config.toml
num_attention_heads = 4
hidden_act = "gelu"
norm = "layernorm"
norm_eps = 1e-05
bias = "none"
parallel_block = false
init = "normal"
init_std_o = 0.00703
optimizer = "soap_variant"
beta2 = 0.95
decay_fraction = 0.945
max_steps = 4941
Each number is 200 + 30 x the weight over its row's rms, rounded and kept within 0 to 999. Layers, rows and columns count from 0. The size before them is the row's rms in percent of the matrix's.

# layer 6 attention query, 256x256, rms 0.131, rows 0-25, columns 64-127
100,204,193,186,200,213,221,152,244,151,161,189,191,231,142,168,232,193,229,213,200,221,231,234,252,191,215,158,217,188,202,193,238,208,175,168,220,153,215,241,252,201,204,214,253,196,183,213,163,170,161,251,176,216,180,170,154,221,194,250,198,223,225,229,194
092,256,191,196,185,186,215,133,219,189,156,223,233,245,257,207,196,131,223,213,173,199,196,170,235,220,240,161,197,155,256,212,226,182,217,241,200,214,232,229,160,258,219,228,179,236,150,205,189,220,225,252,183,263,179,210,192,215,162,213,219,196,260,145,209
093,183,243,184,215,171,191,190,165,215,237,212,244,211,292,209,142,211,183,124,198,157,175,205,148,182,195,247,216,229,205,217,164,178,204,169,202,184,247,173,222,162,205,146,190,251,261,234,198,176,205,161,216,192,228,206,166,191,217,217,154,179,203,167,206
091,214,211,216,250,157,217,239,230,207,202,188,171,218,229,143,187,190,204,228,193,189,181,202,239,213,154,201,209,160,232,188,195,211,193,218,175,212,171,232,195,215,218,178,240,179,128,186,191,184,194,202,198,237,257,192,215,166,209,219,198,243,180,191,235
094,204,131,203,169,275,175,182,229,217,234,169,248,223,163,175,165,228,207,217,200,173,168,190,208,242,200,156,188,190,228,233,207,155,230,189,236,190,241,204,223,215,202,211,276,215,226,163,181,209,156,183,226,201,152,239,231,217,212,228,218,205,209,169,218
092,182,151,247,218,171,206,249,198,83,243,175,198,263,159,244,256,245,201,225,189,194,201,185,164,212,180,257,166,179,209,159,198,218,231,203,172,136,213,182,151,184,190,205,216,232,247,268,243,193,211,150,127,242,226,171,205,193,185,228,197,239,222,178,241
087,265,229,220,209,180,241,218,233,166,202,203,202,198,202,153,170,163,189,193,190,219,185,196,218,201,166,254,212,225,202,231,211,258,225,188,209,246,192,181,208,165,206,174,208,228,219,183,176,252,222,221,140,239,214,210,202,241,304,190,193,207,257,174,208
095,251,218,205,189,188,188,171,243,233,199,199,189,196,229,124,221,189,215,205,168,209,177,216,206,207,217,217,166,145,194,156,197,262,181,143,185,228,175,200,190,299,176,218,247,240,167,178,171,251,200,210,194,277,201,196,244,164,197,183,212,185,214,242,187
104,227,189,184,168,200,213,235,182,186,160,166,255,209,204,131,204,189,224,236,108,219,224,201,219,195,142,180,209,274,189,214,211,186,230,235,172,244,233,218,191,193,228,197,229,229,219,207,243,187,155,261,198,170,183,203,199,244,223,230,241,182,211,222,248
089,235,200,190,205,215,147,196,195,164,178,261,222,193,179,234,203,159,198,199,214,178,201,192,145,256,204,204,146,225,206,183,205,208,186,226,197,220,197,221,223,225,149,212,168,193,160,197,192,214,208,258,148,200,197,234,185,215,172,265,223,196,231,219,205
099,204,215,220,155,193,251,282,228,184,200,206,176,133,180,183,204,191,216,178,171,180,195,148,169,220,170,230,198,216,183,215,196,141,175,177,214,230,173,217,220,262,234,218,170,218,183,238,169,179,219,166,190,180,240,199,220,208,178,207,259,234,209,164,140
089,153,229,232,201,184,183,218,255,184,171,188,267,202,229,161,205,235,241,206,206,221,203,192,171,197,212,171,198,172,188,201,203,213,209,187,249,209,211,161,155,181,236,205,192,243,198,255,191,196,167,210,186,203,160,223,201,250,261,180,172,235,231,223,232
099,241,230,232,168,228,184,223,232,209,217,200,221,187,200,205,263,214,228,260,230,199,197,225,165,152,161,148,209,223,213,187,254,202,142,222,161,220,203,177,142,224,199,166,271,206,197,202,155,200,181,271,216,220,178,173,202,259,163,207,211,192,183,210,186
096,257,220,221,237,172,213,194,242,189,232,237,201,201,180,167,235,164,210,221,197,163,214,190,241,174,191,147,249,180,186,156,239,177,219,169,151,231,219,209,226,238,229,243,185,196,217,210,167,234,198,137,148,218,203,187,198,237,173,239,188,201,195,167,226
094,263,190,228,201,180,209,175,181,179,207,127,135,184,268,180,177,193,227,222,207,216,230,193,178,161,178,197,226,235,203,192,275,180,179,159,222,182,234,231,222,200,199,230,181,204,209,211,165,261,183,289,206,209,223,171,183,227,216,241,189,195,188,224,179
093,160,203,213,184,203,153,158,177,152,175,193,173,213,253,190,167,180,203,219,153,187,237,163,207,142,236,179,158,231,160,232,193,220,172,203,170,186,181,167,186,227,170,216,109,211,223,208,172,203,254,174,235,175,170,208,232,217,194,184,208,153,223,213,186
094,191,211,232,245,221,197,188,195,216,207,187,217,174,159,197,202,192,233,270,152,183,242,230,236,192,202,165,214,173,172,202,211,178,181,155,254,193,195,207,210,262,218,253,224,239,185,194,254,160,193,252,172,201,229,234,220,163,172,205,170,148,175,211,186
094,186,166,228,272,207,188,261,163,226,210,202,201,169,239,230,209,184,220,223,200,189,209,202,273,266,176,188,139,194,173,192,242,168,210,223,277,182,213,205,211,225,220,179,139,236,196,178,208,192,162,151,215,168,190,192,178,183,182,161,203,193,195,196,161
094,206,214,208,191,183,214,195,202,251,175,239,205,159,241,275,184,241,220,207,179,215,212,249,180,230,173,191,154,183,199,210,191,210,211,243,214,194,169,217,144,199,220,170,242,190,253,168,197,236,221,190,202,180,189,151,218,155,173,181,180,229,220,226,189
094,228,227,168,208,188,145,149,250,209,182,183,226,174,182,140,208,187,233,255,230,186,223,224,230,182,230,204,189,193,200,226,189,207,258,251,223,162,214,227,213,232,211,171,243,214,180,214,178,232,201,188,156,183,220,210,206,206,179,213,192,213,217,234,213
095,208,254,230,192,198,162,192,222,233,188,236,229,223,244,144,242,209,273,160,147,234,215,195,261,217,202,196,122,207,243,156,222,193,214,188,214,173,220,186,197,144,227,195,222,227,210,175,207,181,197,186,225,194,186,202,193,213,173,204,174,259,181,192,240
095,255,228,145,242,202,226,214,241,189,218,249,212,257,182,235,160,164,220,178,207,202,126,201,198,189,208,244,221,169,223,249,190,201,226,225,221,178,210,226,220,222,260,184,199,192,187,233,268,214,225,208,209,163,165,169,206,243,207,197,198,218,189,267,218
087,204,191,221,191,156,238,198,175,210,231,189,179,189,177,191,189,198,154,220,240,195,205,159,188,228,216,165,158,199,218,176,191,225,218,212,255,214,168,252,237,192,208,176,263,207,188,163,236,188,139,216,198,233,193,212,215,231,142,200,216,138,219,245,235
098,226,214,184,223,234,241,160,219,228,170,241,199,146,193,113,263,220,194,220,183,178,226,212,212,187,161,159,233,179,234,236,209,205,163,187,185,163,202,184,201,267,214,159,148,215,131,217,185,205,199,244,188,229,173,164,235,140,183,209,192,213,228,197,178
093,185,153,187,147,179,207,212,206,210,207,201,211,157,212,193,204,161,175,229,196,194,207,226,145,159,197,186,193,225,200,164,182,180,203,170,206,217,231,198,118,236,139,201,205,200,198,196,218,252,170,202,222,168,130,188,263,190,165,205,192,210,185,232,206
090,185,213,187,193,206,203,194,213,202,165,190,188,224,123,192,228,237,233,180,221,203,174,181,202,241,218,214,211,233,196,220,226,205,237,183,207,239,222,236,219,161,184,183,223,174,187,155,244,230,234,246,200,221,192,184,194,219,217,210,185,212,202,167,225
# layer 6 attention key, 256x256, rms 0.134, rows 0-24, columns 64-127
090,166,206,229,159,194,168,178,191,143,163,234,227,171,238,233,202,245,231,237,254,184,117,217,196,208,151,218,268,214,193,220,239,235,192,156,208,209,214,180,165,284,234,231,191,182,223,170,185,200,201,224,237,196,202,158,180,216,162,194,150,180,223,211,221
091,239,204,201,205,207,227,195,163,162,157,203,185,216,237,215,194,186,176,206,208,213,244,196,210,194,140,162,206,195,174,234,229,150,242,217,233,205,185,224,210,143,239,208,139,186,220,185,197,176,216,170,202,168,203,197,186,169,190,189,229,156,211,219,220
092,157,183,179,208,199,154,168,191,166,192,252,176,224,210,208,180,187,161,252,172,198,228,240,158,175,201,236,186,179,164,128,154,209,196,194,237,165,175,205,168,159,208,206,218,227,159,163,221,212,210,256,192,163,172,169,179,171,254,203,245,179,252,181,171
089,192,221,214,168,242,193,232,173,173,197,169,195,189,201,188,122,173,158,159,163,181,221,215,215,182,239,262,110,252,183,223,224,196,206,252,161,183,205,243,189,226,179,199,222,199,289,191,159,254,242,211,190,165,173,196,161,183,274,251,206,206,229,224,210
091,221,259,250,207,220,177,209,185,171,187,191,190,157,171,217,242,238,225,203,151,238,176,175,164,201,236,164,203,152,208,160,159,198,212,188,201,139,154,208,186,188,248,209,225,215,183,194,210,202,197,292,170,253,219,246,191,183,215,191,190,178,173,213,236
091,199,183,194,227,192,181,181,220,139,184,180,246,192,131,160,196,175,168,220,157,204,217,225,208,243,191,218,206,194,218,201,196,185,223,206,242,198,241,208,148,202,157,191,247,168,197,199,222,243,172,152,243,182,171,238,265,185,231,191,210,221,174,218,188
091,214,183,196,187,211,212,217,211,247,137,184,194,203,183,180,186,229,260,192,169,188,201,230,190,209,172,196,208,238,208,220,214,250,210,210,161,180,168,154,198,202,192,224,173,195,200,237,197,171,239,198,242,174,194,148,236,227,189,193,251,191,256,204,218
091,144,217,151,147,157,220,234,199,248,191,185,215,243,204,179,232,256,158,178,191,228,180,191,201,207,197,199,218,226,212,208,232,168,191,203,179,236,240,273,186,177,192,230,263,216,212,196,219,178,239,221,186,205,240,184,125,189,196,174,154,185,166,191,253
096,209,250,214,213,144,182,196,250,169,126,149,143,196,229,195,211,194,254,225,197,239,253,171,203,196,171,174,199,189,197,240,158,257,175,181,187,147,194,182,215,219,153,233,210,210,216,183,139,234,223,198,170,232,188,151,219,258,227,180,191,132,216,212,156
087,198,178,174,213,202,177,137,159,182,137,206,212,161,158,229,261,185,202,189,243,229,193,241,224,198,193,215,203,195,109,214,201,191,164,248,151,172,208,177,179,210,163,183,227,241,193,227,177,193,192,208,165,257,253,228,194,207,224,235,226,173,192,215,167
092,168,231,177,179,177,173,244,159,215,226,181,198,203,186,214,222,187,167,214,165,234,230,173,158,211,233,206,157,210,134,126,237,217,189,195,154,249,203,145,217,232,188,253,175,228,168,169,187,197,182,210,194,188,193,173,211,178,179,183,211,209,184,267,191
089,225,176,196,201,193,217,191,204,174,205,223,294,206,215,151,192,192,240,237,176,192,228,245,181,189,205,222,180,230,221,172,180,216,141,195,212,221,194,192,169,176,189,157,235,172,201,192,242,214,206,203,162,222,147,186,179,209,150,226,172,239,162,164,166
097,126,198,183,186,218,224,160,166,184,180,185,202,143,193,198,155,182,255,177,219,168,139,144,191,183,162,181,230,220,211,205,271,189,228,208,162,185,219,216,191,223,178,208,171,166,149,229,130,245,194,215,215,199,248,183,209,197,178,205,160,143,143,182,206
091,147,175,230,216,251,180,202,256,171,265,261,193,256,146,181,271,187,204,196,238,214,215,189,189,206,201,186,203,174,226,211,193,186,216,266,228,195,210,247,156,155,163,202,196,122,215,153,164,251,154,179,154,249,231,201,238,171,206,238,246,173,222,189,170
093,178,181,189,206,174,197,179,193,238,215,247,189,214,215,209,204,199,166,215,159,225,157,219,196,165,184,202,155,199,184,223,215,151,254,240,175,159,171,231,252,162,149,223,247,168,167,238,119,162,206,161,249,209,178,216,156,211,165,199,104,248,165,207,195
091,116,219,207,167,197,252,188,247,200,167,196,156,188,207,150,236,178,138,179,169,214,223,179,153,182,215,245,226,220,178,223,196,241,186,225,200,197,172,207,206,147,218,212,196,193,233,226,215,128,177,201,207,191,186,218,199,214,226,176,254,187,182,174,154
095,220,191,232,228,130,183,242,252,170,249,175,205,182,219,248,216,235,197,128,205,188,197,175,241,244,242,209,256,190,213,202,221,171,176,205,240,211,152,208,173,191,235,210,244,193,185,143,224,169,210,175,219,169,203,162,233,226,160,250,191,206,215,175,215
090,207,194,171,161,145,259,209,165,253,179,167,143,233,151,196,211,226,184,214,184,206,155,166,106,138,228,219,253,235,184,151,173,229,170,193,203,227,188,221,176,259,172,192,202,183,158,202,154,211,223,153,221,207,176,228,214,227,220,233,210,146,210,202,186
092,175,259,211,185,210,189,159,244,196,240,212,181,195,253,185,207,178,183,181,199,164,169,252,245,176,247,221,202,184,185,217,146,224,173,225,220,187,209,205,198,151,219,264,228,164,193,199,167,205,222,207,235,188,234,179,263,200,199,193,201,229,201,179,212
088,234,180,189,230,175,201,196,197,161,259,196,201,247,242,191,244,231,224,200,186,223,217,211,211,225,209,230,191,223,232,235,189,208,208,190,202,212,184,227,172,205,234,178,236,174,193,227,224,193,202,189,225,236,243,222,191,174,190,185,176,206,232,140,236
091,176,203,225,216,200,172,207,197,166,206,224,219,188,156,207,146,202,210,241,195,137,304,202,196,172,196,180,243,195,195,140,149,138,236,171,182,219,194,164,202,212,244,189,207,216,141,216,182,275,254,135,155,178,217,209,182,212,227,212,184,180,205,206,160
095,193,241,172,186,257,183,199,173,156,196,198,160,218,256,197,187,148,198,189,237,170,182,219,189,236,249,160,163,189,216,162,183,184,158,159,210,223,199,234,223,177,186,189,204,168,188,190,202,227,174,175,238,252,176,197,229,224,217,223,211,163,158,210,172
092,266,206,218,120,180,232,238,174,177,169,185,238,227,194,208,245,229,239,197,134,181,172,166,211,215,203,208,271,220,197,214,226,191,169,213,209,250,223,198,204,237,188,194,150,216,191,217,185,203,198,187,150,192,202,217,233,187,198,209,144,212,237,249,198
096,193,187,204,163,213,175,217,139,222,228,167,206,227,169,231,242,242,267,197,197,192,200,205,209,248,191,224,157,220,174,142,199,167,178,158,181,205,158,158,193,249,198,228,259,220,202,241,185,214,175,230,201,247,164,205,234,223,201,142,178,202,208,144,161
092,213,180,175,162,193,205,223,227,228,213,187,252,203,187,203,210,166,239,230,170,259,152,177,191,210,179,211,203,196,239,177,156,223,245,237,191,206,195,213,180,198,187,201,169,176,212,211,208,165,174,144,232,198,202,187,209,215,153,230,153,186,163,179,192